From a checkpoint of a small transformer trained on Wikipedia.
Size: 11 layers, width 448, 7 heads of 64, vocabulary 8192.
Training: a variant of Adam for these matrices, 6804 steps.
Each number is 128 + 24 x the weight over its row's rms, rounded and kept within 0 to 255. Layers, rows and columns count from 0. Numbers have three digits each. The size before them is the row's rms in percent of the matrix's.

# up: layer 8 MLP up, 1792x448, rms 0.0411, rows 1215-1327, columns 280-335
# down: layer 8 MLP down (transposed), 1792x448, rms 0.0383, rows 1215-1326, columns 280-335
up1215 106:147133112119137114129128117127127127081155095117067142118115169126085152143130118139103103102132148109134126093209122115107163084129078163084147165120114111144122143098
down1215 104:113125157143143129113096119126152091102160155136117147062136140160135168117106125153134135177131073149139105109146147161144160131123140104135116127112154135145118093159
up1216 099:152151098157105148132132119093098142135137128104104174159087113121106126121139120153108179092081135131131081106133104116115134105140113109106147143139110121143130129103
down1216 110:118112155136128132124131150119120121153106098080135127139139143097125154110119146144124117138100140159117128127159104132146136137131149132154127106167150130146121160065
up1217 092:117101138093135113109143116154089094121129115065095141109159116102106131119101143143121175127098130103124139130149122080144152164138095094140134137131086106131137151121
down1217 107:140078146131134164117151155134100140099120141155109120096122125123131098116133115133160108103146145143136152153086107120126094132118122159153111124132080154103107078122
up1218 103:121114149135102162099097146121119099135141112127105128134114103135134138104134162130093124131103133124146165147144119133147133106111160118141127166137136149156160134115
down1218 102:110120171113139125160166121157133148113119123110110125141144158110127128138117175145130116145124128114134088083119120126152161138130096096106099114156118101104121106118
up1219 105:119157142167119122128146117141092104111116155119086178134122094112130171091141142145128136143177128118149153148125113101124144139110137137142101116078120131166183118121
down1219 095:060150092171115187140145128105121130081128140098148090097100098186128097107165062119142148138105127122140186144145090139115113141136152132097116094096133146127114151088
up1220 089:131092122160156127134114090124116127118141138091105171070151114114176090170141114126146132135110122142121147097124130170152154113106123125103123156090127119158090130131
down1220 092:164157117144147131129136091114134119152122131109130118143127087119081099122150112155108144105136133138161125104097136132071114118139128172127118151129137129108166116116
up1221 113:133148100081119141138113119170132126135172112111082146134123149066121086130126123169106171096082139123166162138122178116133156128106118121153158172115107081123117108094
down1221 109:131144145138158123120172128121102169131165150128143124116129136119134179099136093163165120125186156120150137110091114159140117136170110140118120108095088124144113164127
up1222 091:151138126098083109144099139136126111098134124130165187112131144091123152144122134116143152112143138161114135146110130099095141136112156164132124123119109130098190111071
down1222 090:103117156114162136125157136130092182149136143093098089169153146160166101083114116162150133140112132087140134122137091104193139096139101130140104141120103128126077141167
up1223 103:150202118082100140122102114111119102113086123168104125145091150105106107042159103126092140105091094100138132120114103100111169119132113125112148130113105129149094147115
down1223 100:111127126107139107135137144143095108122102123147140144118154151109103076104116094144110119160160104126168143122061144143160130113099125136147089139118106119104119124133
up1224 105:130100105171136140130114153130116096138153112121144150106133085113096097133137143123140161093091119104137114146141154115107106158151149120130147120113131139138141131133
down1224 093:119121109122085130117127147094125136123140144170134157135128122116124106123147121107093129139116160146135132149083125141138091128133121161129084105143153099106096130087
up1225 099:129141138088182163168098089124120161131150107108124146112108125092131187098157125085129123135142138129147111129204122119119148133073117104122124133085137161139144108127
down1225 099:141102141105144123116151097178102121127153138162140131104131122120114141083151156131134178100164086103144139124118134149123144143160137144143128118114124187140105146132
up1226 093:180106121110138114107127109129125131089160090137106100133126161169123110123086153172150112139087110113144109146138137132148141110165098152179112106136140139174121103161
down1226 100:118145136136118163147150134083126146148140117147110144146157130081112135094142080136135108123160135130115144146142110136122135136122125134119095148103125166114104129102
up1227 094:199132166106178123103124145157122112126157156133104128107132126082121136122159178091098143104139121120093104130135149130096168136098144138154108123139097156152108132129
down1227 099:130142112110124163143124107135138183126107102151172134142184173155132116113116131166164136116111127134143115138149109083154099085156097136152105122147094148089106141127
up1228 098:101124148158130159110124121133103092138125083128156138148138123129125162121128127110125086087119108136065121114160134118099139108113126129119149147131155092120140138126
down1228 093:103139152114105119163162170095138126134072127113110161146120116106134128121125157166180164124128131147145119141115129152121149082139144131130154132109132157144095128180
up1229 094:143123133117141128167185124137108137129123091165174083131076132171118042147135120158127153150136136134077111120171123114146201137122123122139182123126101131096159115145
down1229 094:151126113121114113131130176144159118133102169158127119150160098119173096111161103125126118130116110135140106139111129142124078141153121122154103094144122115085122163120
up1230 095:161104092114109085153101127155123081143141125113142143141089099109088178162148074146132138123153122152109120155105097118122142106146115175109103127079125116149131128058
down1230 092:150097150119118136083156119130120165157108122060129126096149168135161097071121150088151141158115135112069156177127141145118152093135155130148134129129117186103107122147
up1231 112:109152121112096129140118144145067119133135128118152144102127109139133107094107136166120134133159130213145147087119166094131164098099115108138174088128115125126095155134
down1231 104:130109125131146092115133117122146122165149110161152125118134156137104137109144138190119113129163139157163137180149142133117102150121164165114085149136130116123075138118
up1232 098:175130102154133137129088134104115134136153114163156107097119090151117153118170088131169164111090140125135092145148115139167127108144146105137109144119098139169127186137
down1232 096:130113111116090105122160113133140121084119147118107136123162166113111106140107125131124108139138108098103170109161172113149159118117136095161132154112129167121129128125
up1233 092:135134128144110099100160120099102129108094140122171108134121156136104126077126078111117089140147142167121097100154122105079147099135132138134146076158136168098131158156
down1233 092:148125107116125124138152127119136146134095144122101120124173133114140118126131134147117109115132141116154153126145152162122156151139156131128093157101113138157093122078
up1234 103:174141142151113114163142161119132130146097080132096142169133072135111098073122117101120095142166127116132117116115135103117171111114143122150106128095110127158135179102
down1234 101:143148146112126146135152120137140113135136063123096158127085134194167154127109100122179122091122173135114147127175102118129087095157099116142102103151111159128149135135
up1235 102:129139110131144104105117062126101173106146091105120087156110140127095099154128114118168136105098154149091121086116129128148151147141131124143078157125112105119156146164
down1235 089:095150115153109093110143147121137148136117130115144101122109160138114157127126099144144115157100140098091115136132158096118145125145119127162132135114162132105143123133
up1236 104:073119140125132149115091114119159086142124117114139175088087110134116131113141158135105122120154161134144110095180144152126114137110133114172156138121120119137158119161
down1236 088:143153138133115119112147163127115170121124118173164104121163185158106120101124119134131123130085135152119128152129140127127130123143131146134116132146105148130119126186
up1237 106:124139155148135151121122060138091095109152076165138142120115134123130103132122125110124090117150142121143123086135139141125160113141140120170154106095098105143112179154
down1237 105:127139157152101132109136118124121109122138132099120173116139119144178089145103105145121139102127153139135123125111108134117150126166169151129116120097093107121113125083
up1238 110:139158113094109161142149106161124098153157127115089104119156117118074117170162131178117170124109171122114162148098147108143120197143125126127091097125081141137117120127
down1238 099:126116128087136089131141125131162143137117113099111103134076122141137120131085115091087144083157149145148128171137110151147156143132125133091103156102136150133146123106
up1239 092:114139141139139094098100073121135175119140130127098152129108104126140157126159099097084169094141132116133132089158088109137159088137122062124184102117147135102095143150
down1239 105:091184096141123127120138113120104145146121141134155137141128162113153136122130154173139114155132134125193095131142164120081099139141095089125121150160124060107145135147
up1240 095:154120073136084131117145147129072150156151113105144138108135142164076087123130098103111133126138092103076173139148136139137153123069161107195115121131113162096152155114
down1240 085:093142117091099119132097147175104117136116151122140143118154101114144138137136152095146120120136135110117138119101110107118071148122123154109142180122076078148105125147
up1241 095:156124095156081136137153145125161161106130141096147120107163095145088114161141149146120161137115148126122133139122126126159143121129105117116120106123123157132134125163
down1241 092:144139148121099118121088121144139151148126146127179134135114116094107160117112121135105116130123092095144127112095111143076114109159118157145097151090129094127125167135
up1242 103:072138155156109200094126094115147109091106113121143138144106106122091093134167127144146128097099150117124133151143136146116158088140118176143071159136148126178140181121
down1242 109:162150114141118077163144106118112143143140166119110110111088151111156119161113111105100111137162150133136162146141115155187068128136156172147122140123112109101132129094
up1243 088:132123119144156114113165119151097107152147149140092110149127140125132168108153170101112184107103151131109099161106148156156161135116147136104110168132135102130179109097
down1243 094:133104104091138129133144135136116158141099087129124130107148159145144114093099114152120100165157095104137137119145128111123118105139118109152111099072124131174104142148
up1244 100:136132160174119114131148086147111110104105113113103114127139081135083132144124123149137108128132169106144129108151101150094145116132121099152165099065138100148104157127
down1244 087:158110117132143118109102101117125137127135131140140107148118146145169115107126142141149121138156121121138127172125119155110141114106149138146128126100103105143123106136
up1245 096:134141122131149131102117155126101126096147137112117122133099106134125113129109149156110112080149066141099119136123135113147180152096152137152115121153150129114158133140
down1245 093:142142140112130143122137189099100123141102109104099094121206146085131107159119171126161091173122092148152111151138117145077141117120096128125118146105129161152102136135
up1246 095:110127178168100164108155162128131079155099144148104139110110150122082159112158152155144139098100125072100108145126123159107106089114149132134114139111109168160156108129
down1246 099:167122124142118124114117181133127103117101123097115128128140132155147132101099120152128144108132131140144153158124137120135121145156146135136122137124143113163101112122
up1247 099:119108113185130092130097102110128141142132127122128154127148116134126147105118089095117104136090135121098123104111114094115139143110147133171100150144086112104145121114
down1247 096:133105131106140117132108100156145133130133161105142094154146104115125123141099111100141142150122113112120126152114153087130111122160113128170099088132152147117102131102
up1248 096:128072089135155110185110128099073138123152128139157089119119139193126150095134130100169114153111098118162144155135133105102120103089101100156150150111089113124117124122
down1248 094:109144135102098111116122103118137135113105131106091116153141170121177122127106090125152109150105167155116116138164080103148097125146170154122103176089112156109153080168
up1249 096:189126145128108089141138086120104136097117140161100120110116160079134118133140109120135153124080120152118102152126117129084127078135143120117077146130064090131149139113
down1249 090:106112099126143085154154133164139148144118097118162103123131125134150083112186103172134142162100099108153100071141162115148122133150127137108144161077159140134128168099
up1250 101:118129115115103127106154120111164138129096154135152147115123116074137090183143138140059117096160125169123110157093132158126116114109143121145123106110101117131139160124
down1250 093:120141170110155125111129091095062144118128111123124139129142163132099160107151138144130126131100101099134155128201144100133120130143135159125126105137132103095153125115
up1251 101:135140117149125155163140100124138167118136120114141137131103128106131074138154127197147170138091167127112094156145167115130130092096096126138155145145117122148143110116
down1251 101:127115160139134092144131137098118108117075145132129097118094117129109161158149131113129150134135146114142163119180100128113142096096108091168126143135087105106121105110
up1252 086:122095129155092122088119193139110073120145112165132168077124135132146135118153156115126123103092158115120121160142141134142103152114164123092127119130082138139152117123
down1252 091:161099148115144159122112107136136122193095123118131090137099116090118142135091108139132111163141155135124139099120094164093162132158105095120113147126167107139133172052
up1253 107:117115116132159099172158126140116149114133103076173125134116091109119095129151169151090160106155125152136112095103144118147134117115114140108166141178162140165140135120
down1253 114:122131127127125126119112137135105155146138089106062075186115145127129103091133135129118078135116100091140147146147147097126127165158124133121140110096135117107119161124
up1254 092:152126106157144186162104147152132180085105118095127136128144079122164113118134142161130092087095135170145153117144149094126147138110144129147118116132132112116145120089
down1254 106:119170118111112073121140110099066113093148125139148133140183106109130125100130127138123126109118135197134117121150135166175134131172123090134132125145128160133116154146
up1255 098:148082122133144122137151082170116133096179145146149180144100118129123133099109112149092123128172148146126105107150114146149099134132116146146146144128073156088111128098
down1255 097:124157102120159135108122115179110138143134138130095091138143109143140143147112120132133140153140129118091136113116149133135101089152104069114127136100129078140112106126
up1256 101:119090077139139102123151140095147131119089083090154171125097124094108185141170139125122141142117077117127115122141100095168123136125111156072118129139137138123146118151
down1256 101:128164142090120159122134116099146171114156138134104107109155146143198108112151131126159105137131124097131169143142092172108128123107125090162134136121142099118118122117
up1257 099:115139108161101116108189133109104111139149135164125139130101125126139113170129110124182118098145149080111121111114092122157165092106111148165162118115116161136081156152
down1257 096:161117125109169113117137129127128125148120112090137100133134152128098113125168141156074132158132125101137154134168178106065112123121102123111120138097117116109129136082
up1258 100:162182142116128125168155118118124158136147139068178164150141128101074165093118101152115191142118154140129137110132137150142125150095094103125159137134121161115081107136
down1258 105:123142141115078109127133140096143118158129150182137136138151150131094117083121097163116132116156132167117145163114113109145132156142122140166120120111159173100075093145
up1259 094:109133107150134083111153116160136103097132137140092093074121098082157126135119124153124123113123151105096101174128128083098156144125142132117139146139161142128141164134
down1259 096:121120115096137128086117139095131113117113124138133110116113127132144086148136114120105126131100104130118126122139118158127084112138098138134130110097122125131136153112
up1260 100:117123131153071142118084122133122118145116120125129136131126140097117126105140140116123155090137102128081120141110161116138154143095174152167141161100157085138184142133
down1260 105:108104129129149113116129100156131138143138138085139123146146126127128115145093147145131117107132150097106090118134165138133129122101120138152115120143102170175142133117
up1261 100:110164157107111116138105160164072072151131118111089124139095093129167145134161112155127128133134084135144110140137094144156142100099132102149106084092116146119118178159
down1261 101:158133120136108137157149095158162145135147138164159104149084158129093109133139136151107183105105121138106099143156120100078110117130158120153155169205100154093124119162
up1262 100:173119072131155122124107072137105119110136127109144101156123140088126130126123131117130130097142139143142112146122148142115123127097138106171141157124116108169146114148
down1262 097:127158148149133105118113140123128106131120142143154149168122121150133110134122088149130114153118135135136145156119118159133099147114155164161126116123138170085118151119
up1263 100:148132117114147142147166098167074128152141158123171137088174117072105131098160132112162159145146176209126142114131167126150156122140117177149125172120141125108128122146
down1263 093:145136123143157121119102138128129096113152137110097118099138125111164130139127119134090107134133116105126110158115146099106150101165117122079122134084137144137102136086
up1264 104:115138133097120162138111126161172159065129099101128151151082160087126133095155131169130138101091141163096098161137148120119169108119121098151119144154106100116073161125
down1264 098:110120104140154070117173134142105106176112154159118104122160122115078101147121141081132137097131153141116124121136161084108114092159116119100136120110135123108088130121
up1265 093:176157143126130110103098169130098163109164153119138130105115130122137108133153118132130086155144129153123101126118139102108112161123097137128093123136128135161075094109
down1265 091:121106131119154163115109120124130136121133101167118117119153176106162085116115160117124151102116167098111142172139140151154119128109115136143098139124101122130139166149
up1266 094:116166144099127125099103094152154112122078100146103088119051128137107102160102168143094128131128114144115122119128135083092144127131131102128151140158160119096100112139
down1266 097:131090116133156131119120153136123139138158107098129153116146161148127111111111113132154141101113138151142159199115149107134113127099145078174097158123077106146082113116
up1267 093:134159134130144132111145162163098122111119114115114110100117173079134112140149106149133161125167109120084137143106134135120120124119117133155133156139099133123166099107
down1267 088:131121140107121132122134115129143160145151139142158135118139129095119153120140119167095106103117117132163081116155158131112131109146123090119097125117135091134101166102
up1268 092:113105145154156091126139136161129137132142089146116143117094140147122133142130132135113146124115134090115119121118090122135148135151149140099111086082109102118185168102
down1268 091:136146123127162147129122129114096103135156121119092117156141087091098149156097144050102131169140118129112106166121164132132125089117131146157118111184124167140126094145
up1269 111:130078143150153110157137095108143155134163137114127116103089140106117131062151106096084137138152149087093103118156110120156115152145112072122163121114119112152147176109
down1269 106:118095139133160098117125136124156103134129078125112119141140158142168106144085152140191104125136108146097163113152085106119126102131127132116142125177109150121118162112
up1270 093:144131137128148111134110081148088143098134118109112123110137159083115100119125074077139126121119135123134114110175137167146118155115136081139093138122094168121133151166
down1270 097:157082146116143137107143092133115152114109098103095107099121126105127184110076120148147082110141128104110134109147128102114112137163104138146132114129158100087121110086
up1271 094:112123104150143138144105125148121115122101154126111152102137135150154088141147135177142153092122148149127134153125156128124107151150160132178123139102127074101158132124
down1271 091:129128161080172120121171118131149112132098104119117123168124121102108152103112121161116142182125139147148148125163092139126119143115126143106110117129132133138091108120
up1272 106:121129140121149132089140138096118122090151128125104144100123151117119120121149123111068106167149133129111150114139112072134149140126159088128144135147087140169153124101
down1272 106:132116115141109113080140065085098134097137136132158138122136137143149123058075135152121113132163107119104120183118128111126102111183161139151100108162154133152150117083
up1273 099:146135130168131181130146079118112090127134105073127151149101157100130175117167128119162089100119089163098104105166129129144132092114115130150104131130128131109128152146
down1273 100:129102171108095159126173118178099162123152138164099150145173139128110132096127156131121154125112128114134175132135129078109161111135139115079149127130128157112093120154
up1274 088:111123125120137169103117088183138127108113125124133166104125125115118112102120105131149137158125125140126186134099105185132105157125111142149137137098113132092089169111
down1274 090:141153116129138118121139122112121112126171117159134055128085145144128141104110134106108140092139138117131115135176119063128134091173118093144135147181110148140144102114
up1275 095:128126130104139132153183165136136097106134116128140127109143134105111121124183151082100156122136057133108112167140144148127103113102139132097174144077135149135161139101
down1275 092:145151135140146117125144146124164158145163140171115112100141156153101151144072081142145146136144159165124155128097130141132092174153145110123083152171094146091143123132
up1276 101:141150128083091106091108157122115129144186140101143152084121109122111098126190130109074179153121157124128101122154123127129114149150086146101138121136080136125112124111
down1276 101:140075141146138144110141103098145103114117149135116146106155089103133137136101128106134107127184090147133151114147140134145133114145150097125134124095159195156109114094
up1277 087:150127108118102148165151160073167179147130155090108122096123114141137126105126137140145095111147173156120138134144134115140114105115125141100136106115088127180136125110
down1277 091:131092115125166120118128088153130136125094100119120118139097144101129118158120109122144098155094090140124185159172135082147115166091130109174158154099167147091132138100
up1278 096:138128132179134097149186153112166092092120123111163140112122105116086137129138059126113105122138126127100152129171090107134119119079145125140089135098102140150142089154
down1278 091:136171159072139106104129144156110124110136117180099090127147159120124087136137167121094155126135129155144099157123158114094151118141118112098138123128166153120120135096
up1279 096:132131148119149142198149104146118135103093113119123127110140103116151146115128093138133125098168197109133147095127152115098146120123099153118149118136109131136122118112
down1279 102:128153121116143102104128102108159131117128127125135136142123181147125139085114129118145155110155084172132115176091122118105124161075105103141090131127117125098113133171
up1280 095:120095141143115131127112139122103128147148134126074126119119087136156104127147110120134128118171138101109154139094088091125119163088116134136114130129120141109126135129
down1280 093:137126138116126122125118095149157149161144128119108068135146175112065161117096085118174111116126132162106143122112168121112142130127112136117124126119141153140147105076
up1281 103:147087096210122100109108148116158138093132163133102140104130107134110099127130141112139108115158128107097158112131090141083140107127106140129129122147141151149115161115
down1281 106:125100125124164157135143106138079117069157143099140133152127138104084136113150065139108126147092112163109122119117148103178116153133127134119121131134106128147125133134
up1282 098:160089168133139128154123120146137152148158120090114104097122126106107116118091131112159124156142137084132120116122129152130113161118118131167133086121121139150137124118
down1282 100:122116132157112117080137132110159138136134135125110169136115094103165087087132138100117125125088103119129178131181134153179093128138160148099102128134143144120140151122
up1283 096:121137132131113108114125066147145128096147107118132133154094090124084098108124097110139121115127133134097145146147126120153118094134154155131110144121140148114143134155
down1283 093:128132150143101145167097183085122108096107128131120047103142122125152113134123132158099144118139103103120113152130138110095137147126126131121135098107123120149150162127
up1284 095:149138129184168128137123139129136082130106127113144134140155141099129110138125111073117144144163106140127155131136142104162145146101090108136167118119123151145107150149
down1284 094:096147122109111141140122132113151141146126125111109094088112105120156139141118118167124082102140141129101133146098182142098137142153129126107120105153107082108163107161
up1285 101:146113153130101138153175101155155127124119122150129074122130106135083143111115135127175137114133146116123094126112140133123107117132117112125145147079115139128100142162
down1285 104:121126134094152161173144136079114106101118123079139136149136131124157138074138109155054149105138103172122179145101073091127127129104144154137098123150117118125134113130
up1286 085:145152115121080114184143156110120155132192143154133142090114153176138141081174120109124137078144129117104093118161115141126111132130106138134103080118155119088140145146
down1286 078:134138124142116121127128130125130134123122131103116116141146144130111120095120151143131107135152111118133161150142167144118141115144132114137118154123108142124124113125
up1287 095:132136133163119144152109088110134094119155142114133139115126106148144114149145153163095131108157129173126091144165154142129141140124142139151119098116113102075089109143
down1287 099:136147123115134113074157169124107100126090130121103100183123141128079156102139128137102125151112123133130161127109115105130130120126132113131133103150127175140149156094
up1288 098:162123110157098159108139083118111131120151079144125096120130130100126164094152138115155129160140104112126116142160144119150143109135116121128101079136108149149111134158
down1288 097:114153125138144085148123117099134138149150143156120114147112114148147139101105095127131063083139103120171173158116113126121106108119079147148138150115152145131094120139
up1289 128:134134090102132131093095108156117089108167087103136140112111160103064115153133110144099100102127109132107075118183124131117144086118154127127116098153076118139153139109
down1289 130:150132115137163107113164086113099114129154072100154149179094128139082135188151081064135118127105114121117124103170115125110136123096147147090143134146129112117148165085
up1290 105:116148115145108122105137154141097140132133127112126123162090124092132170164129111126080124064154084178126137126148115119111083125116154145162125138137127137075158148113
down1290 111:146121137127177142116127148113125123161090112130128138105108139087138148080134138147117107135119161141157128124146138153129166135170118114147139131128097148112128121154
up1291 107:125139095151096143130123134092139135147161125143114148104101104140132101131175154155079123152141114098117078109119140149114102134127114098122128123115145105099159120140
down1291 110:111095118105149139096099136095105121162154148083151133157140114104142090102110124092144151163146092114087177134087130156133104130112148111136103136172142118133084139128
up1292 111:111135110114128114155127120087097097139131125116121149092097118138124126112136120100139103174125134177122134109173143141149130105106084094101190110131112139095108120134
down1292 095:136104123147111137163148125087147120121084144162108114105124141112153149125169097121149116062151192152132159145136131117127114155116128154093128137105119143068115131145
up1293 101:109127114174092145113140140124120135101162087137113109107087119143118133152133113140144119131108120096148160118132175153121111134127123099097140125108135127138079106143
down1293 117:148169111120133163144120111162134078112124147082121125128147153111143127098143127139111114141160116139127113131160145160123151115172099141089177130101141110129118116117
up1294 103:107154130104129149122077150139117140119135139121130080098112136152111130132130122170122176120147156079108140131133124149112137133116109133146141120138136143113137096124
down1294 105:095151118133128101120143135102164139168123129137159121102123098115136121120115087142144107076116123146111165148144136136107137162130124119140120123151108173124100112111
up1295 095:172131101078097156079094140125084169122126123153181122145151125084114101080159170120124162121107114178117089145150104131114155131114133107124109127156146105129102125128
down1295 105:141104106137146114128157179069146093087147147151065109110123175117105099133114096127165112152109131125125158114151133115151092095120098131113096117099108103119090110124
up1296 094:134146145133140145082159144155153137119110146120111168131131136101151129107148086113100125115131154128133100120078127109078126137099107089177153154099134108131104150114
down1296 094:164136151117118086116128170117104160189131096144141136127125146102097131116113148127147153134117133144149128129178162159156161145144088128092114123124122141119137078150
up1297 096:133134192124120163079166104110138077109134136120153108120117144118115149117176103102120158096145164118102094106109144123124125066137150102138147126147128131108116119124
down1297 093:134141167123150130090158050097123148111172125137152123125144152089110090152128083141189076160122092153130129128156128114086136135111110118150138106129121117104128129146
up1298 097:125139117134112159120117135140084148140111122141106098172128069105084142121154155085148140111139132113081145141148139121109092153116126116115135112110091137128187153164
down1298 103:171123206122152114142073118142139129103124120107132119133077106108129109070116120164118093088138139101160079094092103129063135136120111089130136145117149075147088157144
up1299 102:135104114159120142136101128177143157105096089096107149098112089128145155091128120133150088132127108146162134157164143122100144114121158098147114125127125110175135108126
down1299 108:132148139177085118097118132131101163162151178130117144163139147110116159161127110107169110140152119129129143129106176112074129160160100140129155133125101098117111151095
up1300 093:160151125166069143136176112108066154159162125126091119093121113139162108158145085160117131151129118154134092149101169165162150108112093126139107088100146143124096150104
down1300 092:128119144120155091120132103113149120130115128118092089131072128144122113114126090128119145119101131137163154142131144129090108157117121142158124143155119139107129111101
up1301 110:106110129129096127149141118139135142135115155131156149111155145118116129158179158169087132128106114138134135057132099161127146119129101150095112147144123082133137105141
down1301 108:135099181155106153100117145158133125152098156134121143108147107096124147128123128095107086136165125100125154157118153150135125123065169129151136136144161116142125129121
up1302 094:125164113073133134104132122130114074132077133122133114162144165144127162142148159119122156152120130165114163110122141133160136121079115120160154104098156114139128114151
down1302 094:089130181142116132154121138094137172137120166109120121128086084136128118105151118150124119121126113118159117092135151134140151133151095142124165150184103147123115136083
up1303 106:106109086144118166108110125117148131093141110156086144103147122141124130121142110120074131140124103132104136102135123093124122166109112085110138110140112118122151135102
down1303 103:153172174170177126127133135111119117147168153117133130144098108087108132128142118130123129152140104124100141104065163141085097095135186123144116171147139097101125096139
up1304 093:126153152134160106100140104111097125127152136115114151179110096172149112103129115119150106148138130140114072124152162152160110108121154147162117165136152094145136127099
down1304 098:135092133131128113111087165106109107085135133148145125067126138131133122143146159147050138111145149162101166161128132132106121158089105132081122150134128113121113094125
up1305 099:153150148106187118147082143142133165150163091109114132104105128135098131121111082127176108121132103138126143138128124102158120153142104115171117138155115141123092092138
down1305 102:118119119159104114122145134094161126144125142144132098148135161110111123117136078151153127161115108102120145149063120126134102137147136135153104164167093118091122125134
up1306 104:121176092105096122128118125127129061122095124114102127165092131178093157106127150166110160121108131173116126138154093126100141122096101123152125142093088084145138110142
down1306 104:119133120143139139131163130127136100116101135154125129144138151123115139118099113145170084092155150121114112167120123135112106119112149149153123155134100119107110115134
up1307 097:122104102138134166120135104152123105058158136103115127151124149125123148182147173130105118150152155103125182100110121139126111091103164106166138120076085142126156127113
down1307 093:128081141111127127109131123102100161157145096151130127138124133122108136141121119118102127095104161141132071127131141144158136144153120144109118108109125167128115109117
up1308 098:131152106147117153114139141103131151103157114147079154126181168133133146131145141109102177103110145099149178140104153122133137117076142153117113142145117121150162089154
down1308 090:117125152119106139165129150155117098135122148083168110155071118145132107137139142170149133141121111156099127145093140145100120134147134138128142172129120114135103156039
up1309 097:149098111084103086123151152150096134128136132097111142134155126103111146059153096138167141142132089112080156136094138144160131097124131123162130106127112144169139133153
down1309 104:110130115097097128157148102139120141129090117141146106152107111153165152124078128144107133169140138121153120128158144172154159105145102103103111124154142179130134087140
up1310 103:186101125148144131115114137130133165104097139101118159131134119143122132116126117152146128135160112110152129138145129111091137123130136096141118106107061151154128141110
down1310 098:150126133129108141128157148110119140125117123100128096145112146135137188115136113106082106123111142107096165143091127122147102120134085107126082161155087162160134173107
up1311 097:138103130193147175112129121132143094096099072157174126124143120116122152136141084125112154127139145089153120122144146149124165118125096122163127114121107132129124198132
down1311 100:132126134151108126163114126141149133098080158121096174084107125093114105126161140117133105152159140163126108115131116140089107141120093126083130151107160121105121111111
up1312 087:132119093094117120102156115085141141118147099113134121136155142142141166130191145096116156105137143136133133137142146112103144124139153088147135128143108138130099132116
down1312 097:134178144077159115150155146139141136146101125126114113157162125096136129105125162105112114161147129129081142118093105124103127099176112124110091141174127142155106134102
up1313 115:114127134103109154126136125131158118132102097161126128109102142141124147118154185197116107094094127102119129122101125155148136103090102132115105118102113114137107153166
down1313 105:110131145128153152136113156151162134137091134135141086128160142170159131172124076141148106150135125151141088119109147112064088151131107111150102167096118113108128146123
up1314 098:147099162104158157134122111138116124113175142145139104131143128116092126132117138119127105191157085110140112085138119143122124106155126114121089110141130145084118135110
down1314 097:115122101099103097126091105136163171104122170126157154104136111134089140101156077090127121138162125153110112117171112120117129137139144151150099138130147114148115150125
up1315 106:114138163105154141140133129106109128138089071136122093099112128099059127083156130122121165155105107110144152106123149097187113146150142125133122100159128089146135110125
down1315 108:134121132136094136079142123114148094115106118118124085148115127166109138128145116084074098109120135122133101154148127105136139144115145113131134132110169097116166150061
up1316 091:138136120114151121117096091170120145108176148142139108083177096118111168116145154100099129133146151179089127133153121123126144129136124104130163108144115114137137166135
down1316 096:120151157151091115151108096112130145093109076164141168120091126124125121098125130125115070138120089102115109133113153156131123078116077094142080134140134125136096124120
up1317 091:125120169111131158142103132113134134163127104138103122111131131131112133125141083125136106167140101069123142151125138141137151145111140129104099130077128138156133144128
down1317 088:112186092114099145124130141144133124134137156092150147132135123123130136139101165144092122143158122119131135112129162131067130085118188119149101113147099092121127109086
up1318 112:084118141141114147084159156119130134107123089133116105127139089167077115092152118124096125151110144146127155108149116085139115151143118162098118111134122099146114114116
down1318 105:140115090148109175110142128145112100136122081165122153127158116120127133165140111115159139152134117157152107145106146079195161174143129158155142167076127147144153071100
up1319 094:124111105120150126128125133083113093108128084165136095078143139182135136150132150157161139115097088105134120119120139089124152094063149172087175130148105156120139112088
down1319 093:171135068112142149150117159145119155192137176134133149135176179101122129122098111087108124098169100142112113156169171191159099107132139143150130127117146122100109106123
up1320 092:114153123130147138114166120089078074088150143085137146136109173090106114119123121155105132136144136144126127150110097156106121112105116156146135150156139107092130119143
down1320 093:104088154093116091111109160114093102148100111127124131128146106097107191125110171105188143138104118116160122138150159126155103084135102140144123135117144096147149091131
up1321 091:168158147112098140147121131140124159103105128158137102166130149173113121134129168138162105114165122146150086112140156131096160086104086133111110107116129116144147138150
down1321 094:137130121134118127119106136123090147163138153140124100139153086108152113146154140135114120133125150140111155131136148164100115138142140126127135151117116155117121126148
up1322 100:126161099117148159157119107116102067141132155141102134102130123124135106113149144122154154127092140157181116140123152151096145119123126113156125185087144090129106107118
down1322 091:120067156099105093114114161117097081156165126086130161124108145100129120124093115152121084081122131127143095109153194126136183143137115127135155104127167149122161135140
up1323 099:120123125103131135098126103127078129134135141100092150115171180116134111120108128113137123143098104154124113139109144165150091148100129100130096133098109153082112100111
down1323 095:104119149110134126108135081132154133139144100135173091143099105133114129147130112103154124105153123129138139173141114115117132117152119131110134163138140147130115139139
up1324 095:150090155143137154146138127110142076127170174096134125064116105137119122143172113117160100093162142125112156157127095099153110163138105127144145088141105104094149141089
down1324 094:117124118193117105121115112115135108089088155157154162170157147153103139100118116085097142140134163090069126158140107120124129101181113149115123145144159129138121129134
up1325 106:115128132095133131121140095108179167094125072123133119125152140085096098082152116141137127128131141146115170102186124129105120152131160132125139147104113144104103150142
down1325 098:105129166130141098150121128138098167142157109112077126134157122143115122142110146158121098139154153141119160115133122120167121134123112148100088137112168119146110125089
up1326 097:189135073103073134176120136103129144111112135126133142109113148103137110128170132129116143089104125141120123138119143154122122104092134144165122160147117142158158111126
down1326 087:118138140166132111125120107126124151115118129132133127145156153140125130081108148136113108111135104115130151182123147122104122120152121130144109124111107140115145144141
up1327 107:141123128158123134100110130152093159150117173164142169108138163082099140112165155075108166154140105077097084111139142105130119092106136134156105112146117134121125148104